Weights of a small transformer language model.
Size: 12 layers, width 224, 4 heads of 64, MLP 448 tanh GELU.
Architecture: LayerNorm before each block, learned positions, biases, untied embeddings.
Each number is 500 + 40 x the weight over its row's rms, rounded and kept within 0 to 999. Layers, rows and columns count from 0. Numbers have three digits each. The size before them is the row's rms in percent of the matrix's.

# down: layer 2 MLP down (transposed), 448x224, rms 0.0405, rows 42-47, columns 0-223
# up: layer 2 MLP up, 448x224, rms 0.0796, rows 43-48, columns 0-223
down42 097:494497447520497495451503502509478539493471457555500425477465447537491461472471513422415557487508488449492575580531434441514506531477548491506501423500527555523479597479478476569515426460477520459507560498496443569446511509504481463536502482457470503484465530516542505489547471409403500450450450462479507511501550527505481532485469568556485495516510509506497469518546481487482491551511492442442498568441445525537585609467467442481469441474468514454552475534481501464534514489482509486420514531552530503462502489529550555566569477548441535582474526527504513448545464531473535470494555462573574550509545527445475466527477474521495441562484528503517495481504524617540540516529
up43 131:457507486518535532560528537508568515473521450516418505536524446575517522398551512444470523497495445504499548526511483498465500482528570507466519439503509541608479522479500507560486488541523498553519458482487540536502478520503548487565516516403447529456496480530472481430527508535504465467490444567533539443474494538459451467472487531550466470449557485556454481543554475444478524500440553494561529525447500517455560538533488527507455538516556492475453576513474566502425503513370571515502470497513426599521527467457537499565525482544482455476500483462454484508451569483424516486528428516490495469464551594473565519526496505424500448506480405482473488522511546488481468501490
down43 116:531521563587510439529456468493515505425555478507464563579566430530537538505523440465519474534430479483484456492500509508505530506547438487412453536449549546453461485512480477471532519456477440530437541468470479393549519538503496536529558499491504530528411439506480435534551489479458490532476577459545517550475464514549509510481500508510548629496520488479497480497492528439444472510517491502520495554453449477486474415469537483581507472458474509489453414545494518453502489429510409542418597503543527537535506500527563478538549567513511513475540497535537457479542528521545435466532501515578478509513457505471563501563495444476512544454494492504471516469517464470521505473547
up44 089:484507481585454503465408548484482465525494487448483455533501561491501486493521512464491493556527531426461496509449399490483451507537394511566456539475494491426508550526480492447449537484517461513535500458514503552529516536570497520498515442538468515546541512545513559510530438523488455491599496582436505496464455460510476530543409444453508539492487466470579572527484502548529465533527516499566430519427517500521493520513487495454440469475500510471456507531524522463499513487515467529459493453499577503562516570551442482542426498394558470492537544581460446458453482491479476561538422513524512516507497590578504555521542497503513515456523512487499449456517446527466498492583
down44 080:442475509500512525541540528562493523499439536476538510475515468511523439553495450525463509446552587465525477540569512538526514530482552523434549500467468514505454515510467495469530541559466506571516507560503514474472523483467454459546482577490458528461572476466547502474500572459536541455492504459475529519514529523545522459449545507545522437479435496533514491525535500482462494423425538523551530455525496507472544463510462578530504464427472432498474485490522472462527524476484495451514483490503477488486486496474530580453483485564411543470362428533492553422558544515520489466523562450576484513543528420473473508475476542501446457475525410535509532633451551523479484498423
up45 109:435486563517512432452462520568493487543484454459582483444427542526495495496479514566487467472535486422440531503495456495470463496514506500564563571532466466439421551483512491459475507527511567452553517502553454548430459515527446519603452485519486434497520525479512545552424558521504474455636514449560507502553538487465464512542513501487467416493507441546473438510489602626484473492499517429558508479477441537487501482512492503520489428521520496497495472461495519590540470472525551464532472520526513513549526465499528507521492502481526511519469485493499475530477503505523465486505520407525534503491511469500507464550528500551425523528516521472512426507445495563440496592449
down45 100:571506513507469521512536500433492502495511533550411537500487471434521516536570505452533505551452502494528477457465489526508514487467514425474454440534584549495502458531436510559510482459478499528497555532457482476535493500483512478458553557500507549521505478467477502485534472511490497507431535587431507485455476506504557536424511498500545564502414525449560530526542373391559525517513434590497480448567541488515518540496540492524488545467477466470547532442489449434491484518513508534432490465497530446514497515508425510503482503498429506560505501509558503502571462475492534455506455476413511548521498529525453558502456478404573488483426525540525532531545503444501536410587
up46 067:545537464499520483478488439542418477497458434499535459510533446438554497542506499516435489516495471507530500504430519508540571472499500424486462603543490503529449518476550579556380525523582509459476527419478425485510462525486476461593480446574553453525465472541483476531491519482487500500451506515443513504545556520484441494570537510481463383531447457593530487475438429481476541450510524531449482494528481516460572538482550488489476454463466424481465525475463536495512513475487532469481545455547477520497525521548533582510498515550479455508528528548438515542481458558539492481548475511514591514502505544528450531553569538480529438545502495529461420519514501510495530506516
down46 066:498472570450457484472483515449514559478525460479500555552482507526541543509483470545504522587501491561465504521568558426469509523428481492523483456469467470477520522455457545464543481477497554474513552483555568500485478501514556537463505530455487512479442509506486465427472482496557504485509451574499541534482537462528514481471450545517522511508500482429542478456462505541488496544527492488479533570498498520542398466535555475444571431587588540597537523536540492556535523522527503485427497600456520498493518511471514488495530458435511491488492472458572456497531483355423464469487517556489434437504413496562564483452509510503495461440519419558507489463563470503508512524503
up47 112:546561490509481459422473506463592427480494482527459536542462455609486513429527508470452523493432479479466541424451535495539507518573498501535519439525430393507511417492489511612524544530479578532503451460598496419517516500530562493524481531492523475513439525471526547516542460475528469432497530540510486434526493503482485532521543490565487460494482521553521459493535467509507493515555505496515560522457509522528488500506450543577481568478478455462502524513496505510429479529524530512501437471491443548537485478487429512479569471464513531404487488458538567485597506539481452454459503425510544520507484501455568534478489523497443540513484455457532524501512555475556584529472
down47 117:457439466493510510555538482525413630541483517504522518429501544389497464532474506537541520467557510567556462523574489507446504513447514482492516508508575607492469583548519481465467448503517443519503527515404504547453506486488454537465535471518478512509575519543491453459470562537505532583504447475480528557486510493521508479472489519431522548513508507474487543544487528507452483497471500487498450486532491518496514478519541433449485417479507539525447486486481481498523515441464478490480570542498566505432531517487577489508448553562473458584502514513456497536403484465522547544539516584516451457532471527549400432468523471512537417460528502499484472513488452537462437472488
up48 098:507510503575501443480480508448560524530498474495490481484510522514465515573491544471579450524475534516454443439513540526467475450508474483496510508543538537485467549478466554448507489520540468527495519590515415532499609536509512492450484490496432514559506481513483521435460495547469456522449529503465495410496471460504452493515524500532524506450505416492509407556422563450509470526466484538462531473576453572517535455428488586481440548473586520465511487510414554504529523460486486518497458504479594487490488517483474499514467413570557531412601522538505467573468505534495506508540513536550472497490532534527525541477538535480447467593448447499528541490445543449462527496485